Weights of a small GPT-style language model, trained from scratch on English Wikipedia.
Size: width 256, 8 heads of 32, MLP 512 tanh GELU, vocabulary 2048, 5.97M parameters.
Architecture: LayerNorm before each block, learned positions, no biases in attention or MLP, untied embeddings.
Training: a variant of Muon for these matrices, 287M tokens, 9881 steps.
Each number is 128 + 24 x the weight over its row's rms, rounded and kept within 0 to 255. Layers, rows and columns count from 0. The size above them is the row's rms in percent of the matrix's.

# layer 4 MLP up, 512x256, rms 0.0881, rows 167-213, columns 160-191
size [ 97  99  99 111  90 105 108  92  88  95 113 103  98 101  92 102 106 105  84  92  96  93  90  96  93 103 111  92  94 104  99 101  93 100  99  88 103 108  97  86 105 111  92 112 106 104  95]
[[155 145 105  89 118 122 117 115 135 120 136 128 119 109 107 110 135 123 115 127 124  96 114 122 153 113 140 119 146  92 114 124]
 [105 158 119 139 146  96 153 117 114 131 113 114 118 136 147  94 135 115 150 135 130 144 125 163 157 157 147 111 131 134 149  97]
 [141 124 114 115 146 178 141 143 158 166  90 150 114 136 110 139 116 119 118 121 150 126 168 159 149 130  86 109 148 108 105 137]
 [109 141 130 171  58 146 114 170 126 103 116 156 130 147 163 126  87 133 156 106 104 133 111 116 104 136 124 124 142 156 121 110]
 [142 159 106 133 141 160 127 121 181 141 129 152 181 156 143 155 159 102  75 118 145 129 121 145 101 165  94 149  74 171 154 158]
 [143 134 117 159 107 165 134 148 156 118 108 151 133 164 135 131  97 131 108 149 119 124 147 110 149 127 144 124 126 127 160 131]
 [149 132 116 104 127 146  95 114 139 110 140 146 104 141 123 122 153 123 129 113 159 167  82 104  82 135 161 149  98 115 155 104]
 [110 152 104 160 132 149 119  71 126  98 139 123 148  71 106 113 123 128 105 179 153 132 132 140 159 129 141 175 125 122 112 139]
 [142 117  85 102 109 170 146 110 143 159 141 126  99 110 139  85 136 124 159  82 159 142 115 171 137  85 156 131 118 141 127 130]
 [138 141 118  90 137 172  92 118 109 126 128 147 118 112 151 137 146 166 122  95 133 118 146 138 107 116 144 138 129  71  89 153]
 [132 144  83 121 107 106  84 182 129 131  86 103 109 143 126  84 133 133 168 107 155 126  67 145 125 119 134  85 140 142 111 120]
 [152 110 129 144 161  96 108 106 120 156 141 142  95 128 177 150 121 117 147 121 107 121 127 143 138 154 124 116  87 125 128 109]
 [152 119 111 124 141 124 114 104 142 119 164 135  94 166 118 115 123 126 129 166 120 168 128 176 134 111 181 128 119 150  89 142]
 [ 90  87 154 116 126 144 141  97 158 164 165 136 117  91 118 136 127 113 169 162 108  92 114 105 107 124 112 118 141  67 131 142]
 [144 140 126 113 172 166 146 156 138 144 135 157 128 191 139 112 162 164 112 115 124 170 102 104 170 134 136 102 136 147 140 143]
 [131 133 139 139 112 160 128 102 136 107 151 110 123 131 137 120 153  86 152 137 114 132 110 171 129 138 132 129 113 120  83 159]
 [156 152 119 144 118 105 102 125 135 121 109  98 123 136 104  88 129 121 148 150  99 122 173 109 111 138 144 120 156 145 130 131]
 [121 146 121  94  68  99 102 117 134 103 151 132 101  93 131 105 132  96 105 158 123 136  93 106  88 148 114 104 161 130  82 101]
 [153 157 138 100 121 142 110 156 158 148 110 121 139 114 199 115 159 154 104  94 115  88 149 126 128 165 158 115 127  83 126 126]
 [104 150 154 109 113 150 123 194 149  79  84 124 147 137 131 107 158 125 111 108 122 138 121  54 142 134 155 127 110 142 123 118]
 [143 149 160 163 112  95 114 137 147 150 104 119 120 134 110 170 178 121 102 116 122  82 182 122 148 145 163 169 118 147 174 134]
 [143 143  84 132 125  99 145 179 122 120 189 140 129 144 152  97 165 161 151 135 154 136 129 154 153 165 111 130 138 168 133 111]
 [122 165 124 102 117 107 141 154 153 148 132 154 105  96 154 134 150 124 101  88 143 135 120 168 135 141  88 126 180 186 152 138]
 [171 129 120 129 131  85 133 138 161 119 129  90 132 127 127 112 140 133 117 106 120 102 126 147 146 146 147  96 117 107 127 136]
 [ 93 150 124 145 112  93 114 139 149 102 133 148 104 137 165 136 155 143 161 172 111 138 178 120 130 185 148 133 140 146 101  87]
 [150 113 136 132 121 139 118 114 119 121 129 152 131 112 166 129 141 161 180 136 144 133 114 151 126 164 133 126 149 113 131 154]
 [139 118 126 167 135  91  78 122 162 140 151  87 116 101 152 132 108 114  79 119  85 142 154 102 177 122 108 123 103 110 154 110]
 [124 169 132 129  55 105 126 125 118 152 111 105 140 138 117 146 139 168 141 152 126 114 111 133 132 105 196 112 107 121 171 139]
 [114 108 174 130 166 138 118  89 182 159  98 144 143  79 151  99 125 146 116 144 144 149 148 146 110 108 162 117 173 124 157 104]
 [121 144 124 123  84 162 116 145 155 111 126 138 119 147 120 121 109 131 131 162 113 189 111 126 119 125 102 131 120 149  92 106]
 [117 165 151 152  60  52 127 141  81 110 130 126 108  89  89 107 134 138 125 142 126 164 147  98  95 110 137 148 129 154 124 129]
 [ 98 151  89  77 100 140  94 135 165 133  79 109 145  81 145 124 121 140 119 121 157 140 131 112  99 148 141 111 169 141 114  94]
 [124 159 119 160 134  91 127  96 118 148 125 189 160 126 107 108  96 129 133  74 136 141 186 150 129 126 121 136 119 153 125 169]
 [101 113 129 145 153 107 122 133 135 130 114 171 147 163  93  99 127 104 147 136  83 118 140 130  77 120 114 107  88 111  92 104]
 [175 127 129 123 135 145  81 113 126 143 149 151 120 101 138 121 128 156 141  82 125 121 110 192 125 100 118 127 171 125 130  70]
 [122 145 111 123 126 148 130 132 138 118 106 135 163 102 149 124 134 126 127 127 123 114 171 141 128 120 142  95  93 131 150 129]
 [155 103 125 131 111 111 100 138 114 154  94 121 154 116 109  83 102 114 104 152 128 107 141 143 124 128 128 117 155 107 141 145]
 [112 126 104 135 134 170 123 129 103  93 103 109  95 154 160 118 122  93 151 147 130 168 176 123 119 157 158 140 138 131 147 153]
 [ 95 119 151 184 135 138 148 124 108 117 120 127  94 133 124 140 114 153 138 118 163 140 130 125 166 181 150 145 118 157 154 188]
 [150 134  65 125 128  74 108 108 120 128  99 150 103 114 157 137 130 113 131 161 186 103 147 125 163 151 126 115 115 102 143 148]
 [116 118 120 157 129 171 135 124  93 121 117 106 154 112 147 125  86 109 193 106 156 114  68 144 119 126 122 104 131 168 134 140]
 [148 208 169 147 108 162  89 175  85 163 134 125  86 130 131 153 173 138 126  96 120 141 105  98 107 155 133 110 150 181 118 132]
 [160 120 124 107 153 130 140 141  82 127 123 152 108 114 125 151  99 133 180 117  92 125 161 130 114  88 103 129 109 122 127 114]
 [ 96 101 123 130 119  99 131 120 143 162 117 155  93  99 128 173 158 116 138 103 143 131 130 111 158 174 117 137 146 107 113 125]
 [116 156 135 137 126 123 101 118 119 110 120 168  87 126 119 115 102 120 112 132 141 125 108 138 154 125 150 152 151  88 103 119]
 [ 88  98 106 158 134 117 147 143 161 176 159 156 145 130 101 131 122  87 124 121 105 111 134 143 158 139 165  94 118  66 156 134]
 [103 109 147 166 113 119 115 151  99 138 107 132 103 166 118 173 118 141 139 152 113 153  96 107 104 115 109 198 147 144 169 126]]
# layer 4 MLP down (transposed), 512x256, rms 0.0848, rows 167-212, columns 160-191
size [ 93  97  97 111  96 105 106  94  92  91 116 100 100 104  96 114  98 108  84  91  88  98  92  98  96  96 108  91  92 109 101  95  98 105  97  83  96 106  97  84  98 107  92 117 105 101]
[[ 78 103 126 117 122 160 149 203 142 144 133  75 148 141  88 152 122 130 122 125 126 134 112 153 107 121 120 149  91 143 137  98]
 [170 133 154 110 106 138 145 126  95  83 120 110 147 110 122 138 131 124 117 166 118 153 152 120 159 146 137 137  41 108  72 118]
 [161 165 157 129 149 157 118  79 144 121 123 190 104 140 143 134 123 110 116 114 126 103 100 124  91 110 120 159 136 146  90  94]
 [102 143 125 120 124 145 178 177 132 158 135 106 157 152  90 122 118 105 124 126 155 168 131 132 130  65 107  90 136 107 148 126]
 [140  51 111  73  94 107 172 167 117 172 114 144 156 101 155  80  84 101 122 162 131 131 162 134 121 108 182 111 145 157  67 123]
 [128  83 118  92 114 156  70 124 160 130 121 151 111 147 142 130 126 164 165 100 129 155 134 122 118 109 114 152 111 120 114 162]
 [104 135 150 155 119 131 118  99 136 141 126  93 159 135 117 134 116 149 131 133  89 128 159 126 155 133  94 108 137 170 154 125]
 [125  81 169 135 147 130 157 120 126 125 133 140 133  97 141 189 159 127 157  90  90 151 127 105 158 126 105 170 152 133 139 116]
 [157 117 131  86 164 116 148 154  74 166 152 154 151 148 141 116 140  66 145 143 149  95 156 115 135  77 113 143 128 107 112 121]
 [127 156 126 169 161 131 105 126 147 156 152 101 154 139 119 107 117 131 136 117  84 108 123 113 131 177 145  95 130 126 151  92]
 [138 101 142  98 143 161 103 146 173 123 159  95 128 110 150 168 142 131 136 117  88 143  94  98 156 164 146 124 122 146 119 140]
 [141 121 140 114 154 148 116 140 140 120 155 116 108  99  78 135 125 177 135 132  86 106 113 148 136 114  96 124 131 117 161 139]
 [155 128 114 138 123 143 119 147 131 149 144  97 123 123 141 107 151  82 108 121  81 114 125 167 149 123 167 115 183 145 120 159]
 [163 107 139 149 134 107 146 128 112 107 141 144 130 142 141  95 174 140 140 139 117  99 127 171 121 153 123 139 133 142  88 115]
 [155 124 163 105 134 110 129 147 136 148 135 130 118  76 160 129 160 127 136 119 115 173 120 133 127 131 103 115 161 145 168 134]
 [ 98 116 140 108 121 113 140  94 118 175 139 132 137  92 153 131 156  97 174 130 164 111 125 132 115 132 139 112 126 125 125 101]
 [115 153 100  98 164 150 138 173 208 140 125  91 135 129 138 131 129 121 121 135 127 147 118 113 150 140 105 101 158 110 128 121]
 [ 98 115 166 116  92 136 136 158 141 176 124 145 127 144 140  89 144 184 119 186 153 159 171 154 117  97 136 114 117 114 114 122]
 [108  73 165 126 128 115  91 156  81 125 152 164  86 110 152 152 153 130 126 114 181 126 132 138 143 117 128 132 122 184 144 129]
 [142 132 142 115 109 131 146 130 104 102 130 159  88 117 126 151 129 142 165 143 129 121 101 126 124 117 111 152 115 131 120 141]
 [120 121 164 112 151 120 140 152 161 124 110 190 147 124 148 108 134 156 117 142 141 140 114 102 137 133 118 159  97 148 152 141]
 [147 149 137 118 148 107 162 106 106 127 145 152 141 172 112 101 103 137 135 185 133  79 145 122 121 127 168 120 103 103 126 123]
 [133 120 122 102 155 108 136 119 127 175 128 167  82 117 132 126  95 157 133 156 155 109 101 123 154 130 139 108 114 134 134 138]
 [176 141  80 104 147 131 149 108 135 132 151 133 113 131 141 114 172 129 153 106 134 103 137  65 105 158 124 144 138 125 168 155]
 [154 122 144 118  94  78 118 134 125 135 141 132 132  98 134 143 114 146 141 166  99  78 143 140 123 134 127 118 134  96  84 155]
 [152 110 137 170 160 131 129 154 112 144 134 125 120 129 137 159 116 106 118  86 136 144 174 102 149 148 122  92 109  93  65 108]
 [102 119  94 107 151 105 119 158 119 127 151 105 105 127 141 122 136 127 121 134 129 120 144 140 157 124 147 155 140 126 141 108]
 [161 104  94 141 163 108  96 114 152 128 130 114 131 100  97 120 123 115 164 154 114 142 148 107 136 143 116 121 126 138  91  98]
 [159 148 116 137 138 208 133 115 132 144 135  90 140 144 179 127 102 150  92  90 116 152 125  83 120 130 120 116 155 147 149 153]
 [ 95 104 133 112 163 112 137 106 111 142 124 149 137 157 114 129 130 137 121 122 117  91  84 103 111  73 132 118 193 140 148 155]
 [112 149 101 121 119 123 144 173 127 121 126 115 123 111 111 134 123  94 161 112 133 153 112 125 144 118 109 148 192 130 133 101]
 [142 146  96 122  89 137 114 121 157 125 163 125 149  89 125 114  87 117 122 150  88 165 133 127 140 150 120 153 154 131 129 110]
 [129 109 175 118 124 147 168 129 127 159 124 179 141 148 170 100  81 102 139 101 130  84 122 115 182 116 158 161 142 121 145 101]
 [140 105 132 168 114 198 109 169 110 118 140 131 166 107 135 121 136 115 168  90 105 138 135 132 112 119 134  93 159 124 156 155]
 [ 79 156 122 141 176 134 128 131 121 185 150 144 169 109 150 131 125 131  98 164 125 107 128 140 128  94 153 148 165  78 151 124]
 [171  92 147  99 166 134 209  64 127 124 156 150 134  78 131 121 108 140 119 107 123  60 147 132 138 158 161 170 137 161 137 113]
 [149 121 131 115 118 118 111 127 173 131 115 117 135 136 125 133 158 105 140 161 144 100 107 116 118 142 131 144 124 120 127 129]
 [118  98 139  98 144 145 135 125 130 129 115 139 145 113  99 106 132 142 170 119 162  42 144  89 104 152  88 119 158 131 147 137]
 [169 100 127 136 148 116 126 159 114  82 112 111 122 111 120 121 116 111 129 160 102  99 135 115  92 139 111 141 104 166 137 130]
 [174 139 119  96 129 135 162 122 145  63 139 158 104  94 102 138 142 133 113 115 106 136 145 163 133 149 104 100 168  91 146 102]
 [159  93 147  99 162 125 155 211 125 143  98 105 149 159 146  99 119 141 112 110 119 109 127 144 141 129  96 123 117 110 167 133]
 [137 118 138 159 113 151 117 163 115 122  90 135 114 164 128 137 140 145 133 139 127 123 155 151 144  80 120 136 134 100  89 142]
 [173 108  92 141 107 103 102 125 163 138 162 178 104 100 126 125  95 135 125 150 134 164 151 110 126 133 136  89 104 146 115 109]
 [147 141 125 145 135 126  98 124 131 166 138 136 114 119 136  90 118 123 130  99  95  75 162 114 129  85 158 120 164 151 162 112]
 [182 133 138 113 139 136 126 146  97 138 135 128 130 147 126 144 124 136 114 158 135 163 137 193 108 149 109 124 132 154 163 157]
 [159 135 134  78 142 117 102 124 123 118 120 142 124 120 120 158 148 147 190 139 132 105 170 124 117 113 150 141 142 103 137 128]]